Each number is 200 + 30 x the weight over its row's rms, rounded and kept within 0 to 999. Layers, rows and columns count from 0. The size before them is the row's rms in percent of the matrix's.

# layer 5 MLP down (transposed), 2048x768, rms 0.0137, rows 380-398, columns 384-511
100,191,203,151,221,236,176,184,209,189,238,195,189,144,224,174,171,220,200,185,166,203,207,167,183,212,172,167,204,177,208,219,163,182,162,171,191,189,193,193,213,204,234,236,213,227,227,232,191,175,201,222,218,203,193,241,185,182,191,200,207,251,217,183,135,233,236,201,180,179,239,190,241,214,212,204,162,201,197,195,202,223,219,217,248,215,162,229,185,276,259,188,200,213,232,168,132,129,151,221,191,198,176,199,219,202,211,231,223,235,167,162,224,212,211,182,214,236,228,207,228,203,157,288,200,243,249,208,251
102,152,233,194,183,207,240,151,189,206,169,221,161,223,222,137,181,183,176,200,185,210,166,135,225,154,155,218,183,144,206,282,210,221,170,210,230,204,243,184,238,196,192,220,206,181,176,197,215,173,184,215,182,234,175,178,227,196,163,147,230,191,245,217,160,232,170,211,179,184,177,239,158,187,164,218,205,210,193,195,184,201,172,168,190,188,180,212,178,167,211,219,169,242,236,191,191,226,218,153,199,197,212,236,252,209,205,176,186,203,153,200,250,161,247,220,204,233,200,176,228,175,193,206,137,185,204,212,189
099,210,256,197,180,188,194,243,147,175,246,151,214,241,203,196,155,182,213,185,205,171,196,255,262,219,173,188,156,162,225,217,167,225,217,216,189,228,174,234,218,197,214,206,168,230,193,221,238,196,194,258,268,204,245,153,207,151,176,143,193,217,217,241,140,199,176,228,228,195,245,191,231,179,183,188,231,206,160,201,199,158,226,185,213,238,245,171,212,195,227,244,165,168,196,160,229,199,192,215,200,212,201,189,216,190,210,211,200,239,200,289,177,237,220,214,242,216,189,223,186,179,217,193,194,194,208,238,223
097,239,211,214,155,130,202,248,236,166,220,167,178,171,137,214,200,201,221,146,163,200,201,227,225,181,200,243,200,174,178,175,173,170,154,215,198,199,200,255,168,172,247,208,153,208,207,149,162,170,203,166,227,133,212,198,179,184,200,199,155,166,194,181,212,192,258,231,222,189,195,182,251,187,225,241,175,212,170,218,230,186,229,170,186,209,200,150,226,203,226,166,217,179,113,144,248,196,188,226,193,202,191,205,190,187,161,200,185,178,197,178,161,175,205,238,219,223,220,191,201,214,172,163,161,210,186,206,215
104,205,201,157,213,168,253,186,224,189,226,237,208,142,275,174,212,234,195,226,216,173,219,186,198,289,182,184,213,184,158,148,183,170,167,181,241,241,199,156,201,186,181,185,200,142,175,199,212,274,275,206,234,170,153,197,156,207,195,183,198,247,207,207,169,212,205,177,268,206,204,208,154,269,187,218,201,185,242,169,204,178,214,224,159,225,138,224,163,216,207,174,198,228,148,241,178,160,179,191,187,207,168,193,201,222,153,262,209,210,176,253,186,197,194,213,209,231,206,220,211,205,244,221,238,249,162,179,173
109,188,238,204,245,195,187,177,231,209,200,255,237,156,203,198,232,150,212,175,249,208,202,190,213,236,171,203,165,190,233,147,170,205,208,204,235,165,188,225,176,208,164,185,226,218,204,198,245,215,240,253,176,214,166,163,222,212,175,199,191,216,195,197,214,181,152,214,181,176,222,205,185,258,209,204,198,197,214,233,203,198,227,171,216,209,241,195,183,197,215,203,206,191,258,199,183,121,221,211,186,223,189,177,129,226,137,181,153,199,265,204,213,213,215,198,198,166,222,213,241,183,167,250,180,155,204,232,185
099,209,214,205,195,218,211,188,253,213,227,215,228,231,141,199,230,275,194,167,151,179,171,178,222,187,192,232,140,227,213,230,156,249,206,166,173,196,260,194,188,204,185,218,180,216,168,194,170,199,189,175,185,171,199,242,218,204,204,236,201,187,230,209,195,172,186,206,227,189,216,189,181,180,245,196,166,201,156,178,241,202,180,207,224,226,172,222,186,145,216,195,217,184,143,222,226,219,180,212,255,256,227,178,208,182,235,150,183,212,192,218,171,225,208,200,194,222,205,205,201,195,215,120,167,183,176,219,202
096,249,123,161,161,199,172,173,247,255,90,167,197,196,212,188,211,196,168,213,213,181,149,199,190,177,209,171,142,180,240,209,153,245,211,208,205,207,213,197,185,169,164,136,223,241,189,232,195,202,203,171,191,217,161,178,174,229,206,211,226,172,219,214,237,247,216,219,204,194,203,195,144,165,264,215,210,204,175,217,189,207,216,179,186,178,168,210,214,176,182,191,130,197,146,196,160,176,192,205,225,195,165,142,203,238,187,241,182,167,204,238,184,115,204,278,193,229,166,180,206,237,158,237,207,232,160,198,222
094,267,207,214,180,236,185,159,175,135,186,195,227,246,261,185,237,244,166,190,199,170,159,196,205,160,174,206,269,186,262,188,135,196,206,173,196,205,161,154,225,216,242,182,215,216,186,230,260,231,207,261,216,182,151,157,150,160,217,180,202,212,179,176,208,202,206,219,183,172,241,188,213,207,194,224,213,203,154,197,251,202,237,209,205,213,258,248,234,193,200,124,195,189,217,233,268,168,235,177,237,203,257,212,211,209,219,227,228,211,173,216,216,178,170,249,209,233,231,217,133,158,272,267,194,226,220,214,199
098,190,190,141,231,168,157,216,225,163,197,169,179,194,266,174,224,222,211,208,206,203,236,179,216,260,210,210,185,238,196,213,212,206,202,210,140,238,256,236,189,189,261,198,200,249,184,205,198,158,182,126,189,172,172,168,199,229,232,225,214,153,256,215,262,209,201,151,190,231,190,216,169,148,192,223,222,236,216,216,247,186,186,191,148,184,199,167,152,144,118,203,147,185,180,170,206,238,194,208,172,192,220,228,175,228,174,163,177,248,217,225,219,143,198,196,190,212,220,172,179,254,197,177,117,200,207,249,210
096,210,170,202,162,219,205,174,198,211,197,162,209,175,224,185,220,181,181,173,171,195,168,186,247,198,229,181,265,194,200,213,173,251,186,185,199,198,261,194,202,121,201,215,206,203,174,202,218,164,166,180,193,151,181,206,178,233,156,160,200,228,246,222,226,251,210,196,194,233,228,206,228,197,172,159,178,198,117,238,189,277,226,180,196,179,174,190,180,202,175,226,213,161,181,210,223,169,181,219,229,193,179,221,189,191,170,144,177,183,195,168,215,254,209,218,191,200,220,127,137,179,216,189,211,203,183,231,229
099,257,201,192,231,161,158,254,228,217,204,225,173,229,291,177,175,166,188,140,262,207,203,202,251,178,230,215,227,214,199,206,144,223,206,249,186,187,192,215,178,160,186,169,270,227,252,225,200,221,191,211,219,211,168,199,217,191,241,198,162,209,198,224,267,155,257,202,173,207,187,220,245,240,178,239,167,216,210,189,196,184,176,174,128,215,152,203,210,216,225,170,168,233,193,216,183,203,206,221,209,200,220,185,236,224,209,191,187,150,225,233,223,206,156,197,179,193,148,267,242,256,223,122,181,211,272,194,230
101,234,222,256,195,220,170,184,235,167,216,200,202,215,276,220,181,231,182,213,237,166,226,230,153,196,216,231,223,202,235,201,216,183,209,171,203,207,169,242,236,238,188,200,217,101,195,189,213,230,235,193,152,190,228,203,228,224,219,207,158,193,171,172,239,228,215,231,143,204,135,193,216,199,212,173,237,177,250,211,206,242,224,223,214,148,201,219,191,152,165,205,250,198,194,171,214,273,204,186,215,162,184,203,220,267,171,147,220,166,202,231,219,195,287,202,187,252,180,145,159,188,219,168,124,244,208,239,187
091,182,235,171,195,150,222,216,222,175,139,186,204,165,233,183,193,173,233,233,209,203,199,177,218,203,180,174,182,198,242,194,176,243,197,169,208,238,226,272,227,201,246,193,227,222,226,123,189,185,175,163,203,222,215,134,212,197,167,233,99,192,173,182,171,228,222,176,187,193,181,176,210,219,207,207,211,201,300,240,186,265,204,221,206,236,190,169,187,206,185,173,226,156,190,152,120,179,225,222,149,141,211,231,187,213,139,211,199,186,184,152,280,211,246,226,126,181,204,199,180,228,167,243,211,266,217,222,242
096,194,241,274,105,238,186,178,202,221,204,194,184,205,130,212,187,188,209,162,214,216,187,192,180,170,131,181,165,143,211,216,140,221,204,208,265,185,219,129,172,233,201,196,187,233,208,193,144,246,207,171,266,212,220,203,214,149,209,205,193,180,175,195,205,119,251,179,205,201,197,213,162,160,186,172,186,181,166,188,157,164,225,215,225,162,161,253,251,194,226,207,178,199,190,247,192,188,240,229,188,235,224,168,201,227,250,233,146,171,213,199,178,197,213,173,201,188,225,237,167,199,194,201,191,200,228,155,173
098,174,161,149,225,171,173,201,210,219,217,153,142,234,244,191,203,217,188,237,193,206,188,220,203,229,224,155,191,197,242,221,206,186,178,255,195,183,222,209,217,195,175,210,227,223,191,195,185,200,173,192,164,160,204,208,227,182,238,208,178,199,196,204,220,178,221,233,213,219,283,194,198,174,202,176,179,201,198,174,239,224,192,196,211,225,204,197,219,228,227,221,169,247,271,168,187,181,222,194,245,240,157,183,191,196,217,228,214,171,182,153,137,189,172,232,167,213,204,208,184,256,210,208,247,175,215,215,270
097,192,214,202,213,180,185,132,172,224,173,190,203,219,191,209,168,149,245,159,176,220,187,230,182,199,208,218,162,184,162,232,244,184,248,239,205,199,232,188,211,207,180,196,216,219,176,186,217,191,197,169,197,167,209,168,157,178,179,141,252,221,236,211,251,246,217,197,205,199,232,206,213,144,100,192,226,243,199,208,231,188,216,228,231,182,259,239,185,189,255,188,202,219,250,173,169,163,185,181,238,187,238,235,157,217,224,241,159,207,204,226,190,209,229,189,242,228,206,232,170,177,224,216,172,218,191,226,172
101,240,151,178,121,206,168,215,201,207,254,284,233,168,168,247,192,178,185,186,208,196,192,208,184,194,193,234,205,174,226,207,216,139,236,224,213,232,190,167,212,244,175,184,203,174,218,228,170,166,250,188,234,216,183,175,214,185,179,195,238,169,202,178,182,213,148,223,205,214,183,175,146,213,189,215,223,183,213,169,234,201,249,219,230,208,195,195,216,196,206,189,242,192,205,241,229,191,202,179,202,185,212,207,226,188,196,235,224,213,220,209,161,243,224,215,188,187,204,207,245,162,183,194,226,182,178,240,151
097,167,183,209,195,192,202,215,183,190,186,205,197,212,191,208,178,191,234,133,211,200,212,191,215,204,144,207,205,222,217,233,207,247,224,218,213,252,206,197,217,214,213,171,169,273,251,188,200,154,217,195,178,170,204,186,201,213,148,201,194,162,206,192,200,240,203,200,174,206,213,183,179,169,220,186,205,219,133,154,184,215,163,218,202,219,221,202,238,200,223,250,203,147,199,213,159,218,193,164,175,168,234,182,161,202,226,274,244,214,269,183,163,203,194,158,164,224,244,144,207,242,211,148,168,164,214,202,212
# layer 5 MLP gate, 2048x768, rms 0.0189, rows 381-398, columns 384-511
102,261,154,211,191,191,185,193,217,208,176,208,193,168,206,196,241,162,225,147,207,246,192,189,164,185,148,240,220,145,204,215,193,120,211,157,193,182,163,209,249,172,246,218,244,212,227,201,200,188,217,245,170,186,162,182,198,139,207,189,225,202,259,181,181,239,170,142,194,218,143,227,163,213,201,193,184,250,162,227,247,206,158,168,252,233,174,179,186,187,210,235,176,220,165,212,143,226,195,231,209,206,212,186,206,177,167,212,282,235,190,218,203,196,158,193,229,167,244,214,152,225,218,211,226,170,221,187,219
101,212,208,252,135,184,234,207,196,256,194,181,202,182,192,216,172,225,212,187,234,195,227,154,226,202,206,183,182,175,177,194,197,209,219,213,162,212,261,203,228,120,215,205,187,194,257,184,236,205,224,213,239,188,168,203,152,209,136,194,202,221,224,173,210,212,194,179,230,175,218,233,194,141,203,208,207,202,136,187,202,168,113,203,219,184,166,199,251,178,181,147,185,231,145,171,181,217,163,176,256,242,167,159,224,150,187,205,173,216,183,228,194,165,214,156,221,214,213,217,196,131,268,155,142,180,215,232,212
095,209,182,192,242,185,210,205,158,221,196,265,218,209,178,183,230,228,226,153,225,212,162,172,239,263,152,198,209,222,199,168,172,217,158,202,185,206,167,233,203,218,176,173,190,198,145,229,209,205,230,188,255,231,208,209,254,267,216,186,192,215,186,182,115,217,195,224,135,221,188,177,176,178,211,156,234,210,208,192,260,203,166,263,159,249,191,230,186,216,209,124,183,160,253,243,202,176,242,118,178,174,214,215,143,220,194,179,208,204,206,145,225,223,195,205,238,201,207,202,247,170,204,234,163,171,184,203,236
104,220,189,189,235,173,187,193,200,189,210,212,187,117,178,205,144,210,159,251,232,166,247,183,186,200,173,213,194,130,152,213,258,201,206,206,224,187,247,273,171,223,202,218,158,229,250,207,204,210,184,210,210,243,212,170,207,244,169,165,186,185,173,208,168,232,169,171,185,194,133,166,291,153,169,228,206,216,205,221,163,248,225,157,222,216,234,218,176,221,217,202,193,164,194,172,248,197,171,154,187,178,234,220,196,204,189,178,173,219,197,186,194,211,243,192,176,187,169,216,181,228,188,209,176,223,193,215,247
105,236,237,207,177,198,171,234,198,197,240,190,161,219,176,231,125,160,176,240,142,207,182,186,198,190,187,203,227,183,183,217,215,208,206,181,206,190,185,239,232,239,253,178,235,148,182,193,184,163,119,207,207,194,256,224,202,147,224,226,236,233,182,209,233,138,256,231,210,256,142,237,168,206,220,202,238,178,225,147,173,213,211,186,176,172,203,167,195,139,181,225,254,216,195,216,217,211,174,251,143,205,236,199,219,251,249,181,179,196,166,137,194,176,195,220,183,216,216,172,206,170,211,185,194,204,219,216,211
098,162,203,213,193,182,194,212,212,215,212,214,241,224,215,177,148,209,202,225,188,180,190,211,206,252,216,190,189,235,150,214,200,194,194,228,284,250,295,241,164,199,172,202,200,208,227,169,199,214,150,190,175,206,195,210,195,160,182,225,190,208,203,227,147,170,215,239,127,171,234,138,237,217,197,177,199,212,182,245,220,204,177,245,207,133,104,237,148,199,162,196,144,169,130,228,144,251,163,251,168,214,166,180,178,210,181,205,251,145,154,123,227,242,203,169,200,198,204,181,252,197,133,152,161,151,187,203,160
107,211,207,258,211,125,241,253,196,180,180,174,161,191,205,220,128,240,218,207,156,199,154,165,199,194,225,220,235,139,144,179,234,239,211,161,193,188,152,248,201,190,210,248,147,169,209,184,224,210,173,188,200,221,188,155,183,192,211,142,209,162,163,220,249,148,230,180,197,176,162,191,138,224,207,196,213,183,217,202,207,141,225,211,212,237,200,206,202,225,204,141,215,193,212,197,209,258,185,199,218,200,197,202,184,194,242,189,164,188,191,225,190,206,196,180,146,166,220,212,223,216,216,194,243,184,228,129,197
095,203,158,232,262,208,232,194,160,171,185,185,185,193,182,208,191,205,177,217,217,233,197,260,216,189,199,179,223,207,184,186,216,194,181,206,203,215,97,204,209,189,246,237,245,238,179,225,149,205,154,185,178,166,205,220,216,233,170,211,228,172,206,236,207,235,171,165,181,234,185,213,178,245,225,209,201,224,174,206,189,243,204,182,207,158,173,163,213,206,180,200,184,237,165,167,199,156,182,176,231,212,204,271,166,183,223,239,256,202,163,196,203,166,214,241,174,196,241,194,156,151,158,219,226,208,215,200,230
100,218,189,157,206,279,196,213,180,200,200,215,221,196,159,153,163,222,182,249,186,203,151,167,185,197,253,184,190,184,208,276,175,205,254,209,173,204,222,232,206,267,183,211,230,212,158,187,156,231,152,200,220,193,146,232,207,246,228,177,196,161,202,217,157,256,289,205,197,221,176,157,188,226,216,226,227,137,184,176,167,270,187,172,222,209,206,232,187,196,172,210,208,169,171,167,228,198,186,187,263,156,179,231,172,234,223,192,211,168,209,205,246,201,212,208,150,186,157,188,215,205,235,195,188,197,202,198,209
095,180,226,203,211,183,188,174,194,184,207,198,170,201,200,203,221,184,183,173,222,213,244,194,129,187,224,194,194,212,217,225,229,235,201,201,173,170,131,213,182,221,184,200,210,169,220,200,253,189,240,172,188,146,196,187,181,190,163,243,150,186,211,148,208,167,180,222,168,181,226,191,207,200,209,188,181,182,175,212,129,163,177,197,199,187,193,244,216,214,175,185,190,193,201,217,163,216,237,209,182,179,170,161,195,194,193,225,226,145,236,237,201,167,233,214,177,170,194,230,172,209,156,141,173,182,217,269,122
098,212,205,186,158,132,263,232,186,195,219,199,256,183,229,171,204,179,209,201,229,229,189,196,228,233,161,201,226,187,219,235,156,134,209,178,166,171,150,223,158,147,212,194,206,246,172,195,185,175,208,172,214,146,221,198,158,204,218,170,217,169,237,273,199,229,209,199,191,219,210,260,144,220,212,178,181,230,235,221,216,138,164,210,175,203,192,199,237,235,240,153,228,247,219,217,155,167,247,202,190,224,209,170,173,229,165,213,216,224,143,224,191,273,225,154,168,232,234,235,153,245,197,239,183,224,245,226,184
098,249,201,205,241,209,182,207,201,205,177,179,187,215,196,193,166,243,133,245,259,156,231,196,190,215,197,200,187,196,184,254,224,161,168,236,257,138,191,232,242,229,224,219,183,171,159,181,151,200,207,208,164,171,181,187,214,185,211,201,162,163,213,190,147,154,240,185,176,169,201,225,212,232,203,205,151,191,205,193,238,193,181,188,198,195,184,254,210,168,172,211,282,209,183,174,205,249,181,166,244,166,199,113,184,169,193,175,200,156,206,167,202,217,224,206,175,244,167,222,184,240,196,184,198,212,174,165,204
105,249,182,213,196,227,199,186,174,230,228,220,236,209,167,237,209,246,220,173,180,174,195,193,145,205,257,247,220,199,193,223,243,187,219,214,225,166,117,196,204,196,238,237,237,143,169,246,230,195,220,239,181,195,221,187,193,176,218,187,268,217,222,168,245,211,167,240,223,241,279,213,157,218,200,206,169,256,108,213,216,129,196,163,197,199,177,187,174,178,241,234,232,191,164,196,242,229,184,190,217,251,180,181,223,174,224,234,246,215,179,253,135,176,159,206,281,225,201,210,230,211,215,176,198,173,167,168,170
101,222,205,234,208,199,199,138,188,249,156,199,214,118,205,199,212,168,199,165,200,165,195,186,177,256,201,196,186,214,168,207,174,234,273,256,195,203,194,208,214,191,182,249,194,190,216,184,213,180,188,223,231,218,207,159,159,225,188,183,219,166,254,166,176,176,230,162,223,129,129,238,165,177,185,183,197,221,206,201,195,180,132,221,252,215,112,162,217,165,210,214,208,163,132,174,185,162,157,234,205,229,216,218,179,212,260,173,236,181,213,220,193,172,229,198,194,200,164,219,231,199,187,154,237,271,242,138,223
100,186,181,215,239,186,186,250,231,202,177,169,218,204,174,230,195,175,224,165,235,192,239,264,190,156,196,189,216,178,207,220,180,204,144,204,212,164,236,180,181,181,169,194,200,217,236,165,173,206,218,237,240,207,217,203,212,220,201,261,185,190,201,197,152,211,234,210,160,156,256,163,201,186,216,163,192,188,175,213,211,195,197,228,184,225,189,231,203,223,223,203,272,186,186,201,206,179,226,157,235,149,139,174,145,194,207,209,253,167,189,172,194,156,199,213,204,166,246,223,180,199,182,194,231,202,188,219,203
098,265,238,230,170,160,180,168,182,186,199,210,155,246,184,232,152,216,206,194,212,201,213,187,173,205,148,211,203,171,212,208,190,242,229,167,181,226,195,239,241,238,267,249,226,198,215,237,209,162,206,234,229,182,203,228,210,225,233,232,200,158,237,236,196,225,227,201,147,267,194,194,201,232,162,234,252,184,196,193,179,251,245,230,188,208,177,190,232,215,198,198,216,220,180,205,196,225,163,182,197,138,117,224,208,191,195,207,215,211,237,168,160,172,169,205,151,222,202,191,196,229,226,187,222,172,165,213,171
099,154,189,206,212,214,165,215,212,230,178,169,219,189,146,190,143,186,145,220,260,208,204,192,219,182,207,141,237,233,182,183,185,234,266,253,209,230,196,205,242,173,205,175,225,220,230,189,184,189,237,241,161,227,164,226,222,207,203,178,197,179,147,182,208,283,195,258,230,182,181,213,193,200,198,201,170,163,184,202,199,189,186,203,206,253,159,237,179,184,218,173,251,215,228,165,194,202,204,207,213,201,219,172,257,172,246,196,187,206,199,241,184,248,211,151,201,227,154,166,137,208,133,174,162,214,189,237,263
095,155,202,145,207,184,207,221,232,172,211,191,157,205,170,237,166,139,176,205,160,164,216,202,191,209,155,190,159,186,163,232,219,243,189,217,209,238,209,232,190,206,216,161,200,206,187,218,242,184,223,246,220,235,173,186,184,180,211,202,223,190,152,260,198,178,190,170,223,164,182,180,146,221,194,204,180,174,235,195,174,237,208,194,190,221,188,205,248,175,171,174,222,131,163,230,213,198,188,152,191,186,181,164,243,224,182,195,155,144,243,173,168,241,203,159,210,211,222,173,190,256,147,179,202,230,146,187,240
# layer 5 MLP up, 2048x768, rms 0.0178, rows 381-398, columns 384-511
102,235,170,152,201,281,157,185,283,186,232,185,150,204,197,166,284,113,212,164,175,198,214,197,210,221,225,165,207,181,173,236,232,231,185,188,186,241,164,214,235,189,221,242,211,207,240,215,192,200,174,203,158,191,194,208,242,211,182,270,218,232,298,215,196,149,190,210,199,176,158,181,220,197,187,206,206,170,192,204,196,194,216,181,193,237,304,197,210,203,161,209,197,214,215,175,163,247,243,285,229,197,251,212,213,220,202,169,233,216,230,206,218,211,185,237,173,142,237,246,234,271,192,183,222,199,188,106,202
098,209,211,177,224,198,205,218,215,137,154,207,175,207,197,197,180,220,165,227,157,235,197,230,213,224,198,218,205,225,183,207,205,218,205,178,265,231,144,209,226,198,181,122,181,201,216,166,170,214,168,213,199,152,172,234,240,170,226,192,204,159,205,239,182,184,206,184,220,204,150,183,228,180,130,227,205,177,237,203,194,156,181,226,207,270,224,200,201,186,204,222,179,219,165,136,194,185,205,190,242,206,193,184,252,208,222,219,224,167,204,202,214,242,186,184,192,214,200,167,177,215,193,250,208,158,198,190,168
099,199,157,175,220,223,205,198,183,229,193,148,238,241,189,166,189,191,232,212,277,199,173,253,194,167,227,225,175,256,170,203,181,152,174,223,198,193,192,171,171,190,211,251,179,211,238,140,149,154,245,192,207,118,220,136,166,200,197,222,203,177,212,172,203,225,190,204,196,216,242,200,278,187,238,192,214,217,219,208,213,202,209,158,232,191,224,185,181,186,208,198,204,146,167,159,214,178,154,184,186,239,173,217,220,195,236,183,169,200,149,226,136,183,227,214,179,192,197,216,171,270,217,176,213,146,209,260,161
103,226,172,211,259,209,231,167,153,144,215,202,221,224,170,183,250,183,204,245,168,192,225,222,202,189,130,141,202,201,209,157,184,167,175,147,232,188,167,151,238,208,171,171,217,187,236,236,176,228,222,201,222,256,201,202,164,226,257,197,197,183,213,181,202,158,168,163,201,229,217,207,169,202,211,200,229,198,215,177,223,184,177,202,205,193,223,176,155,210,223,216,200,221,163,279,165,157,194,212,224,131,185,245,186,188,179,217,177,175,205,195,218,205,210,221,212,185,200,260,196,217,228,269,227,233,224,200,238
106,210,200,186,267,218,183,212,172,187,185,209,209,163,175,186,152,181,182,169,183,160,152,260,206,190,167,204,234,178,226,198,166,169,179,208,224,249,174,144,197,187,235,221,222,257,158,128,201,191,181,160,178,158,218,150,184,254,205,195,196,211,165,160,169,177,260,222,180,228,249,180,199,182,151,223,204,250,167,225,242,185,178,178,182,157,205,205,194,202,200,194,223,235,192,220,221,198,147,182,218,237,174,184,223,262,211,210,193,179,238,193,153,146,280,192,188,241,214,211,167,189,202,255,183,221,198,176,207
098,207,180,177,274,212,162,229,200,257,207,215,179,201,215,294,175,158,144,244,222,161,204,198,225,171,194,221,234,194,165,212,245,175,221,239,252,203,212,174,249,264,187,234,212,239,224,237,199,203,229,251,230,182,200,155,195,255,266,207,166,219,242,224,174,194,252,196,181,248,192,191,178,188,195,242,228,208,180,206,160,227,214,254,207,209,229,225,215,176,228,206,192,220,155,206,201,211,179,211,184,176,166,147,218,212,223,193,127,185,208,217,246,101,191,223,206,178,207,187,184,225,192,185,241,213,197,145,195
097,209,226,228,227,180,213,235,269,185,229,171,216,145,184,218,262,220,183,209,184,204,240,183,218,255,210,212,173,185,216,191,224,243,193,156,197,179,203,257,269,202,207,249,218,183,256,170,216,296,242,205,206,186,219,202,208,214,152,191,192,245,168,193,170,220,203,216,200,214,203,239,178,191,196,212,255,228,222,194,213,233,192,211,248,249,208,131,179,213,186,158,207,247,238,220,232,206,168,236,195,218,231,159,277,188,172,253,152,244,229,138,202,251,212,203,237,211,227,243,214,167,192,165,216,189,270,182,233
100,223,215,233,208,153,197,192,252,233,166,202,161,226,176,246,159,227,182,219,200,203,174,185,145,207,216,180,131,227,209,250,256,197,277,191,201,222,183,200,242,226,168,215,164,201,230,202,173,167,184,188,184,224,200,170,220,210,267,211,156,253,201,197,199,199,185,214,216,198,191,236,170,262,223,237,187,200,218,203,161,250,204,161,242,181,218,191,167,149,193,250,257,232,206,194,200,192,243,179,207,231,207,214,165,221,226,233,220,212,184,182,234,205,151,220,233,172,148,203,244,239,166,227,196,169,218,222,233
100,209,186,200,275,193,206,171,220,167,191,188,192,219,233,150,175,188,274,222,190,232,206,188,260,208,206,195,123,249,238,196,252,212,199,192,197,214,249,226,210,179,212,245,216,224,220,224,216,159,124,181,161,189,254,205,227,248,184,232,138,188,260,201,230,239,179,186,144,170,217,254,231,172,194,176,215,252,197,253,167,218,217,216,186,221,209,211,192,210,169,191,198,196,246,226,187,268,189,249,180,196,206,212,202,237,209,211,188,222,215,199,211,186,200,221,192,226,211,202,178,170,168,152,207,226,182,247,195
100,220,195,228,153,196,287,204,250,238,167,172,222,174,185,200,171,241,229,234,198,204,208,157,171,153,222,203,172,232,160,176,199,196,154,161,235,168,229,220,231,241,160,223,229,207,153,158,188,200,221,180,247,170,235,245,221,167,172,207,212,233,212,212,233,183,216,185,181,206,171,225,185,197,185,206,215,214,203,237,191,188,215,230,191,182,206,160,216,161,185,159,190,224,212,193,193,160,167,244,225,222,188,242,203,280,189,156,262,147,182,232,169,172,138,254,220,212,152,173,164,110,154,152,230,190,159,203,150
098,201,203,226,206,227,168,210,226,204,237,145,194,201,209,134,213,161,217,192,159,195,168,166,210,181,175,178,154,294,242,223,198,230,218,231,213,278,231,234,204,157,206,212,139,232,192,220,156,205,186,252,214,210,204,203,213,190,197,146,247,230,212,206,219,252,202,157,181,198,180,179,202,179,174,198,233,205,214,225,199,234,208,212,212,210,163,148,157,220,189,192,229,216,201,190,134,177,218,167,192,157,186,222,226,199,218,251,161,201,208,238,223,214,145,198,253,250,215,239,247,231,182,198,157,197,204,168,228
104,207,170,136,244,200,186,204,238,147,177,205,216,244,213,147,175,234,172,192,186,186,232,185,210,181,176,167,234,210,183,225,163,196,156,183,224,195,151,237,215,161,244,153,217,180,209,212,255,194,231,203,235,154,229,172,174,203,187,183,203,200,209,158,176,204,193,200,195,176,208,228,220,182,187,174,192,221,188,200,224,234,239,181,197,150,202,246,251,238,209,145,303,207,261,173,164,186,182,171,195,206,236,259,182,253,190,235,182,190,204,193,202,216,167,182,195,205,219,171,238,211,236,282,183,201,189,254,204
113,206,201,272,161,198,194,171,180,199,245,219,232,303,178,206,211,235,197,207,257,176,229,204,172,200,191,204,230,169,187,208,259,190,204,261,250,157,187,237,131,208,165,191,141,219,175,231,194,171,205,197,229,181,175,237,201,207,195,219,296,161,222,176,225,194,177,226,218,183,173,213,219,207,196,209,145,167,192,154,219,174,226,169,232,210,199,213,207,208,219,186,229,202,183,165,230,262,140,198,185,208,192,152,239,199,233,138,243,200,209,233,171,176,181,211,217,227,192,241,232,208,221,166,205,99,153,137,183
096,122,196,208,209,241,257,211,155,150,174,173,202,211,193,219,200,221,188,213,179,206,215,184,169,115,234,193,183,186,206,219,235,175,191,148,225,218,229,187,192,249,178,148,258,202,238,218,149,164,198,199,183,220,171,216,259,194,202,237,160,187,183,208,199,195,222,202,177,186,197,147,227,205,214,203,215,196,165,198,202,143,189,180,159,181,191,226,186,218,211,181,165,186,213,256,181,193,212,231,192,134,188,139,191,206,226,206,214,196,194,232,191,200,167,216,225,215,208,201,208,176,216,252,177,171,177,195,199
097,175,177,182,261,135,252,214,209,161,245,199,173,260,195,204,198,195,205,183,211,184,203,221,211,174,200,208,190,179,172,212,210,189,144,200,199,204,154,152,190,236,136,205,227,174,206,173,206,229,156,250,225,142,195,168,228,145,204,225,192,235,187,192,159,154,241,195,187,159,187,178,194,209,235,182,166,209,194,177,193,211,170,174,199,196,275,241,209,234,215,198,162,220,211,161,231,232,218,170,197,236,195,205,142,203,193,208,214,180,216,196,189,200,260,207,198,209,207,194,242,216,193,169,171,179,172,220,196
099,213,189,201,218,154,175,180,216,196,164,184,137,267,238,190,191,187,170,169,204,177,173,229,172,183,182,221,229,188,193,249,217,181,171,206,198,188,201,216,201,209,185,188,208,244,176,223,263,174,202,233,218,189,230,241,175,214,152,221,190,188,235,135,194,245,285,216,179,211,207,184,223,208,182,215,201,220,192,186,224,182,221,182,190,165,242,204,188,190,202,176,203,164,238,184,207,194,155,172,200,174,174,232,179,219,248,219,176,219,227,250,189,203,218,219,204,239,232,192,196,239,201,222,181,187,146,208,170
100,185,247,247,195,202,220,252,204,144,255,229,227,195,205,226,216,179,191,171,192,142,195,232,132,214,188,203,221,143,207,238,224,173,188,209,162,207,184,195,181,162,179,187,140,200,221,240,239,190,152,198,198,228,214,184,212,259,202,198,203,202,195,208,227,182,194,183,157,195,254,184,186,237,235,198,239,245,208,164,261,168,217,197,198,184,146,203,199,187,193,252,210,151,163,210,203,199,250,189,210,195,227,204,238,242,182,168,194,219,203,230,162,224,143,143,212,184,192,183,213,217,185,200,174,177,195,232,214
098,173,148,204,198,225,211,219,170,178,196,221,168,208,232,206,193,205,178,218,169,273,256,168,246,193,219,217,289,239,179,172,135,157,175,210,209,182,200,199,282,205,229,201,213,235,240,184,193,202,189,219,208,222,198,213,153,208,167,244,195,255,188,172,211,224,238,118,232,228,198,157,222,210,233,219,181,224,183,181,212,225,170,241,247,214,213,226,209,193,178,162,202,193,221,183,203,214,194,220,177,184,200,196,121,223,190,229,223,229,218,204,196,191,254,194,220,292,193,177,181,202,211,182,246,207,213,212,203